Weights of a small GPT-style language model, trained from scratch on English Wikipedia.
Size: width 160, vocabulary 994, 2.52M parameters.
Each number is 128 + 32 x the weight over the matrix's rms, rounded and kept within 0 to 255. Layers, rows and columns count from 0. Numbers have three digits each.

# layer 2 MLP up, 512x160, rms 0.11, rows 132-172, columns 0-159
129121115105185111106162174168127132125097147204135128091078140107168132097171161145099105103116112126101194215117122071093085120131171178188122213120185129083100111116094151145127151096106160118150183100095042122150108103103159123118166099132075190122136126169151094140148123122068110143108126129119078124146105136210153118196094112084158099168079085085107116118171103115126109202101105086136136087148164143158138129141055122176064080107101101162220144119131156154125154107066143
167141092125092152152103109094183152143102074161137142161081113116119139153094126165133145134127140094166162156062098143118164084152139170121152116146140080165139119161155083132120177124102105120135147117124147125087165102141122092113072049046143137095156092150146119115173107163149118122092130055146109164160157112118143091110136135111181145097148129133153167119163119112173095108148113080092140179175111116104107179155141123117116121104136200086229150099140148078059141154126114
107074101142179135124172069190126144189181084151190176092144119121136109145134101117128156116131137145129155064149128135129138178107090116092124111126139095099175166091126079164113131081134131117128146142150151141135128176179170183089107125145137162112164130128148092129121135126080101211132135124159185167102147173103097134130128134096161133137146090150159127089135058111179083099099119122116134157150119134123127100088121159063153095130091191163161125169138143134157124201104087
098100087172049142140115145128106117146060140124108126103110082151132155185084141066065128121022090149140104108148143120102089196139109103117158137136146081147090115120180192164158123125093141087163075099139124131114140093155139185113112124138105111129148136116180004178057089135073121139123163068143136166121110138159089120170157109142081181209095141178171101134130083095092067097143124180076117172115148128109106179137160142083168125104151167108105072163128109143105161170074178
059159110141079137224143175206190093141136138081111092140082149071079107158158106141173172095120036099153144113097099116143091117146128138096162116149146062125193139095119166100102110095175145142127111137162076081164091145113164135226161089103171102117138090148123130067120127092100185116115112138146130129181091110123135180092128072129109113099116155091090101101157078094131137140073112157167133190176091103108082071156109074197143129069097085157150084082153104120133127091108115
135099095155073116108132172085092139141147133126127117104159129143098156093183095103114137087130134143119096129126118128149114115102184121133111109169143100095128110099142145166147131163153136154141139087123124144139082105133191082110094114132192129183096109080142125104118108175144169087062048097163047116093150100182099198138162102138078108118144129075142133188155130147146097110154091167103151092166122133119144093098122128159126135105162155077111108120135175101117098089110181
123118158174124109125115163119115077118143165164096121161050154170103072129139086128199195165121125102175137189136085051117125171109098150122057096093053121143095157167165174099187128156100175091173167114165141131096109156122197108181147130154111149085166100144124105114089124129193116138090097193133135115119165123108143133092146097101108090173160156156166106122155163168101107122095112166114119151100135174151119128105184104103168108221170206110062120105158088066106108081124149
123144117083148113081116185114144153118146126166119160111171143195124162167120109107165113143146091170123114156109139126146103094067174163110040140138090125145158118134129117111103133122119174121139141129146131136144158086122142143142122145121139102124142138143116159096080135131153139155127083174111143120102113129158177089121153147158037120138200116141131110139130131113144095116147142084119096161185120090156087113095099103143135165171094187085149161176055083120123129112168069
090122076124161173137104095136116119089127126175131160142102125130078113139114108156124117074184162176117154135110182151134147139114116136124083115100105094141163138132108171142177155108135144171125107145121166086107156145133195143108096166118105060168153150167125092119158152147085116116113114133092117093104160139161113121113177091177141117120124081133106088116134098116141088164148114130116149110119171087151166142142148155182139146133090192176144145105105144114119122132122069
058132105147096173118159123097158133103119194072080129068117116067183183114110142135113147060158103186141111164115087185135082121088073095162116114163117090134129143097150169115161110078134152125102049133174185167115118116072172081135079101169123142090109080208053112147165160137139143089079156093118083168083129150124079158155123118157099158158167086034113163129154111132160163171135079107119097142113127154186168089111127124134161133128124074086157111149134185087151099149127127
106116124140083110184114135069163163074146121152126104124079073101139101121114179142161134180130132098124120081123162107102120131130107127114169132170117129134121127143206140053143099154077140087119175184122165136090134110147133150187159102128157173080131103088098143088149120128123123080104124130093106090140125115166147116112149081096120075108083132095078149139186146114174110138084091124146148166133181124128153055081128217096102122122153148141132175134151129185108120069086128
101163147124115109091179133136143142175120105136108062132142151095120174101137115112116122186127123147178140148158176094127140075107096197142105134104099078115129095122209153153173098150151177113162072143126116160122105151097108133124116102169122082150150119145124145133114116088181103160144111143189147087127131115089148128179150090158119167127133112117122123135134100155139132131097094074153101149088142166090111143136113129188121125142126110191185164077179109107095112121156081
141123118081093104107104159082081124130095119115103130069123087106126122079158105167080086134075154135071093157126133100087119183132114102122141142095137118124123099083163159098111133167169138036125141145088175141094123134139064086108114145144100133149178120136164144125125142120077109140128024167129141197128183127155129118126137101103173184150134156088126114051120149119121124133095131140102088144142162077169077147161144114156131151148150134107180098084188088168125124139181155
150090086131114144116111172117107067140109111143155136172059129079104127149111094170097142119180147149150072092176114159161173098061126062178137122103077085060117111160173091085135116105114082179090098072153075143090099152073202098129100071127133133121143124143087147116115139134117126121172116136102107141142144178107166155147144113085091136155110094121155108141127157129155123155092173133138101113146135144133150107148095191125090064116125055152148124147112114204154072141136108
141181164099163161145184153072167079167115139181124161098127131114081088157167149095195110156141132077099171122150110149143143093121213111157123127196152125189130121134114106163106176076157110081165141151100127123068112157059213139139091116115098088137119156138112142121098124104135117066178117103082152128148110130154126120153090086152134129111099111161113121154105116055150033087156145171151046142172144151079051150199182127147141169201138075069105153169117129133089086128175150
173150096103121182169169104100204153163145176069124117163151152129135127160105160154139151089133151153122144104108111091185118118097126119145141120123121146185175138108162168101133082140121119140190110116072074033154159132170113107188094113138122130116155102181074166110154154083115078145071130137124093135138070116154145124147149142084107109110148137107159105116081107103135134153104182127085105120071065150118155158087126137159118093145051148147134118054149101112093124099074095
152175095099140154130112177102138162069110121108107172162143136119110121127098201145071039124124158116105103128154155081215135154083170144112163115133128193101161151113141100106141142140083132122132103138067118114104095166124143117119137068123149153127163156147129149124192082127138155090120104114101089141145132145149191123123097101117145092098113137115126130113132100122106127150154075138161079087113105165192113067109150127151066125117144140148203109180124093150088147148110086
142083168086116154060136151129161177077110116165087117097070155191135101093077140120102148107125064160150120104117110205098158143104138091144155107143148154115118108143089129118137135135123132128160142134193186135106160124136201095130159125105134169112145119141104128114119116059168089130155084161109135198099157083157187162216117086098110093160115138089118161104067103112143095143055118138158084105190129154130085187170160129193157177107141138152223184126159128177183133151139135
103106082117155162104134132160164083132160102130097140157112143151161149142101188127096116150135103109120157104149110112125133095120138139144165141116151118122100145072132167127162142122158150184126102090049089130137077164086111139143108127119109148080128176162165076111092119148108182129130131151130095140104112096074111059133130112131145118146100138121140090149158085112151103125113116145097130119059068171121114119107095166113132140132166091167100130106160056103126089143162111
154138120139084147168165122132187141143138179069072191102106128079167095163136110140177113130049159176110157174130129094146080098084148170132179109112158048201155133146154134165102140147138174099091110194133113121104139141157131186121096127088163154141112135153095132081151116143138118110135119131150104107142123097152142097126100114110130121117199081160173130131115129164141164175129116073144158097118158117112131152095109094155124107201096173119149130158084148141117114166157146
055133154156175135137146174194171124173119081120135167148097075136121124122051129138147167146154177100141163119130132135155080085130093157147155102164172160181110122140095121128097093092105118147101153126136154072119147127141092123166141098130150118154132146159180157122114138173122126099153165159152114096139093163169137118116160093144139135071222122101118126108163093145133158094131196166137095150134183115202126141189119152094155127148075072094113122152135068055109129180108137
104149106095180142118092145108061093167100131107114149122137194119138136121149133113095081166151151102149126163111092086145127144115116079124126117123130142171173148144113181080120105112110138126110138162164097110135090148109154135142133073136094129187141178114177124152094175207204150100146100123132116143129157118142089072099040114118152124180129166170096099125189121137090078134108168176145081179111164134111117117080127100104150184140138099124103136115142104106112088101112108
090132141153062164120210198139099134153150165186119137167099109137136089174122099031119057179125152092025181112104070135073083138113171110176109119133139157132072131108191146115159217066159095109124161167019112142118138181157178138162126116146129123120066073110157117192084087043163156130147093158068100082140169132125148116121079071119114168072117161128106108156119092151150101143152154164162154127146168139166114117068138109146114143158147101134135095139146172165091124149017152
122165108144154160157132137109107141109129128156123202073148126098137135109101077126093127119133119139129161079133123128178081170143087141150127063149150125150127128099100135145113170136146110134131165162147117112108075155111148154115133125141147161124113185127125173072151130191108106163135137128153130101127108107150118161150095134159117081181148210158199121177140144088141138209137091144116185108109089146114096128161156173192118153143132218129146056111136156127113060123100152
110077140112163098117131087141179152115164114166096113129088057098140143126151139207126051213109120068124172142090183169114126188082130156110152138174133084160101179094120176114179093121185102117084097171135115103104091072172116158110184089139137135107119075145120177169152075170083115125100159162131104153117132162106107115130087139103138102058153132143137122179147117061142103141117077144172147119126130120135156074133093074139157064078157097119124109142204159166140124093090162
089126136092084121107112111130163103207132095129111108093091046083172053102176111197077079091057160183075050078160047141112131131134176104108121127080080083110132141091136161099134154125112053112084061098115238118143142103155224136159122092073145121137134099129174077067118188122096124133116131116093127166185125133103094163096117135090098093090133078140153107174146089136112135185091098121111109068133142132115097141051148141174126131072120078098133201141103143130135159085110101
103144100162179120106104173131142145167141174130128102093160109156169146118175106100105109169143129144153121123127122131153093074113137139027138177160114143175129103103130171104125118132087129116107112149098143103138140172121097169110089122113069114106127137167103135111094083134139110133181127117028074132132142102045104109162102158141159132148162085134133056103133104080117127101096115084121143136144080124116069174127129110107120166142091114138113093133148146136084113179146072
083100145180121077079125150120063155129088174186162209142121103116203142106088082118122131161164072130116126138170164166125137181154180098139122141126096161134088138129116190116082168105125107138094123132093128104198127106139162104155103122124108161088162066159171090144055112152040109153156150195076116104102096127159135154133066154052105116150082121170113144080113178117124096153144109134142113185065126185155133149188069135120152148096156109114084142140139083120099147135119130
146143116128166129132183111114083123078095065132167063188157119108153112090078128171129126098151119193170112126129173133136083119118078159125158080071112088099118153161066141140084084148163141085199149141126161082159083126079094161080141118175103094152152146141140151115040181151115083177154094119164079153146151141161160119160081152156157136109138078108126117146143110104168144091154059188189107081149129045152144149155120142132124159079099101170061115112079026133136105119156151
094109093136153148136148138130121116138142091143129169132163143112178134153157134147112081142110097192102139138173141086104125099166111139157138136124197114117123159074175119133139112164209170169095141091084131128142133121084167087153172114084137123120139046089093153147131050088103123105095124097127130097095137150143158192120186098164109137087100110052116128099130126106083149176191116146119140117109079161109129123106122112109134108149167129105132132162145099150161095073110178
157096170174109170149166133115202142121118231096103092133137108133122093109132115111140080103153109153189111186152140146082097141125110170172162134130124142100125122108136168082106134119181156082111159140041121091103137101181138096175135129150133108116133127127158149119133130124113176149126124109137118096133129212166175100182100112174111099147160134134093129085142127107136150089149120115143080158120127161133115116175148161148098142142151067136127132086132134119099194153116105
146105126132118134098146184057105109226187144157149185162170105148176141158138129153133141097166089159120131155093153155158158125102182139132104135104139105122144156114102095055127106098166182130109103099090082110117117132142148109125114082164082178133191152179148162114129145173138112127112086099182176183119130099146106150109081132109150092133131177160150122153122195173142152107091106118111134108126146123155100175118112154111140099137163145124117107151081129144097124106109136
098157168152153173130091132106138110143118148159131154103136091031078119148130092104135086034117117070155105140125141147174178155123117104152105100139083124088124143127125080132166083111108156079087123109130070135100136171120094157089120151072174106151102121139152138118080140155144159093165109128120167180065139158118102112108096126144112098150149054142186065143140111152130104120091112177135133073147117125148135209103142115142166110129133147074145170098184066119136085136151081
098118086134153173169181056138177140138139111133145154133176115160105149125122110084094106132093137096200121094215154128159152134126176142116129105173179179093152104155134144123087126089207174139168118131069103140156109076114111154111118121127168134150199132088156110111166109188080113112094117166084133147099116150142144119161124110180160123146145129162114125165150165160127122150135178127146162104135158113131185149120150155160106110113053096099166108173086100108137118117118148
172185059129214170083145143074134111153098143194167137128113109134128118089125130105138119117144144161090185136138144089195083112160114160159098149158056130105089164154120151095081141194153108144095115146158103182138123113100160135082100096166088155143046195104133142179076135139093052147118135174119113170176166160144136078120077131130136110119192088113126103144182171101173126166106128164098126103135128076148130202143157125081146068140097138091144130115125156149142096159133135
153109114183100188097147133151089122156103150119115113159157145147176098160146100166116140131116126092188071117132126181128216109128125077026127110129150077103116148102178067180172065137079102142081122139103168142114108168075189124087164087164136171156134140129094111159130145140096162121089117175168100178141137056183157199182061107119128136148120131134196080089100097145066066092119104158141126115056127132092186221077111085098137133100105107111178164127090086150165144111083120
121143079146147149146173079161085158122133085193173131131086117135157168146124146182166146163038131125151155125100120137136153189145133126165102124087095108128115159112109093078189050123095086184136169170126107142133161116146142169172122133147135098086136169114146124151143122114105122120087162136140137138164105144184166085135152123125147146102133133122119110146110107096149154101128131161181144105117149158094107183110128130125113131117081136162141108124099187092153117081126178
110184084119124214114170158101152134181129120184147122107156083109120074109176172095133135209082098142117126172180161114105161136149137145150117139084063130141115131136135146155166098100126150188113128154094147097116197157113184142125177193141146122184153111133146086205160112096128128145150147116211097149147093124163159140186064101134119094101055139096167139165162079163111138111155100134119089099109143153129079130139113152076096138139092156146108132185162120087121145178120140
164102164121077140173084198074179112135077127095130130112155154177147083101139112133134161184137146129092145159128095128101112192086144121147163133138189114126171159078126094119107122101088118159104128150147192094067139101094180131086128128245091148181089101163120102092135084142074127161136124099106106130091188083113128135157175100134144089176124113100181117091111145096127097104095161154102126069100100083102139152069113172166084138153082122110166115151087126108098122168156102
091178117166122089136139169106082122117111116160138145125088120133108097131101150080100092087123154141141155149153103077134088068162175098112140204141126168114137122151085138096118101164117139072112096057072150076136148201163154151127079064164115132155176138148139107123089141185114135165141121148109087135144119158185171123081128117167115144129121136159150096182106079132083125139145122106060166068119080186136130179095128074085108157129117161139110131158093152114120137133149140
119138146118116065094163227095140068185164120158112130099132153104092098049090157180097108147178126189126149125150119174131105140144140087087181155187118194095142147118122106120171138152112114148072133121109128084168165130146084158074145093114088164089113112139136160115135150194099137152138122103099112087134139131125174128127111161076123071142127088133116142112109137092097077139129099064150122129144095115186166088117150124151099195127139093121137118100127094079127062069123105